Each number is 500 + 50 x the weight over its row's rms, rounded and kept within 0 to 999. Layers, rows and columns count from 0. Numbers have three digits each. The size before them is the row's rms in percent of the matrix's.

# down: layer 7 MLP down (transposed), 640x160, rms 0.2, rows 635-639, columns 0-159
# up: layer 7 MLP up, 640x160, rms 0.213, rows 636-639, columns 0-159
down635 109:445460484521442554540535514557577499513432528523491458447453489464500515582528444585548484542526492398449523519447607598458471511488554505526552477589489519521463419442413561445443610451496453412459430508439511562509524467585530499500438548485640471507429519550494501441487542414489453559357534507446513498514467512538473489493520513537406543469501493493502525461421574480495484528477487490521487463583613517532461512463610465408494498611515535577471524495438423588559464490545492
up636 105:495489542499415493539444479507510429532498486521547518456564573432459458476547598536485518515509415509481463532462468490583563481474352610556469508460553436464394494534455480503466491568508588470496551528480465516398544514421508433538474499503438521546585494549454499384580541516550490530521530530536518596490483476543570567561556502606445465481534482612517537555501474566530515499503595516454581509502602475467521451463496529544394408461431471548407474522395534457524518463494534
down636 113:562539476513479476461524568474529527508495474496499561406512544424536481545491482526464480539481469508412564617593532555457532498421558514491426491549547433440418542468506486466516477531469526416566470559537526463540482508523551563435538504528510481419543508539494536441507572510499471494522462483610439459345544465461567493489576498607372480511478400465493436534478478496492364542504481441482496403528538492447549500529469573495512457489396503511513491503620469508586491478468352
up637 099:424478495581536395542475509504434465502511483446487467418413551529447436494580567545587490581498472511436496434468490501472488478578508510537501535444466519506479482423463485527506486429384538502556422535496469581548494535558509446548532393478443517478486514585607420497517568473450505528440528428574472510544520451512553534518476444560483545489420547461459485538567543500532504525507628429591563461500536479568594396514448467519473485593498543538449407544499420431493475536609471
down637 099:493507432467458474572530592510630443479557461490543473485488580534570546394503431503514540550413346478533384503484522501513441536530526437520411540474412450497496621512550460489498503499523453538475423553570633442509531476495504483472385563490514552474419537542497446545553539446555546534587527501478502551574474504536469548560480496500467520469530502478444473543545620487527575406490464496438467467527559481567493552488527478513437502464525526490504544376560542553547452492485490
up638 108:473522490556528583638475509512578469586453493428493467470452446608516493554418459540553500562471568573553457515638501481539385555522538552478436510512662517470554483518501537507405532575418499407515441511509529508552488520563474447433465505528560486553519538531486442537546544525471477463552444525510485537457475482519457413541441469538572440525428483437523559534547548548560494581508491466525545426439473545432536472503452475441486498539396539453458502584524443547487526424483468
down638 114:499484570499491482450541573467481546432515346477514539441507555499469458482566530591479505481521535524437516478469613496564496566472463529484555456494455464568465520446535571553581383521582379548487506466541495495472483481505525438574467463533522487488474399501466551446491430569490545503547440504533487473495581540474514534566481569447517537519414486515512595535417445568491389410527557527433664596487524383592489527555530528524486518463500565493526497537458496490490473523550527
up639 093:488576606432468554521465495534492493496547512450582460518466499549432455491545552481496404484506382585464504456447464568502444492504518656473511535489485514463437452498444448557486439575509471465407504513560447521609506528564502528499501541510546538564526512502470528565420453569529510487465521603334574598515535520538503500518528509468452545489569554479561489456496437517479523531534519512452567499448466541528582472540520480534389508494462565430464406491547578487414560569560573
down639 095:528512423569494487463488546536457557476496486530428538499530476567555468382452507491502559462516590473524568527589492482487547493440501500541497496480470401473546571614456477481562495495494485495418438546546449518372593358503498486446503468489494561442467556414546452469495575464491472522553394494497520515485483433491556495510529519416442537477456497578614537674508513437501459385420462525537479463565485448491468537508446523467496587465498492484506464572435441515539439550552508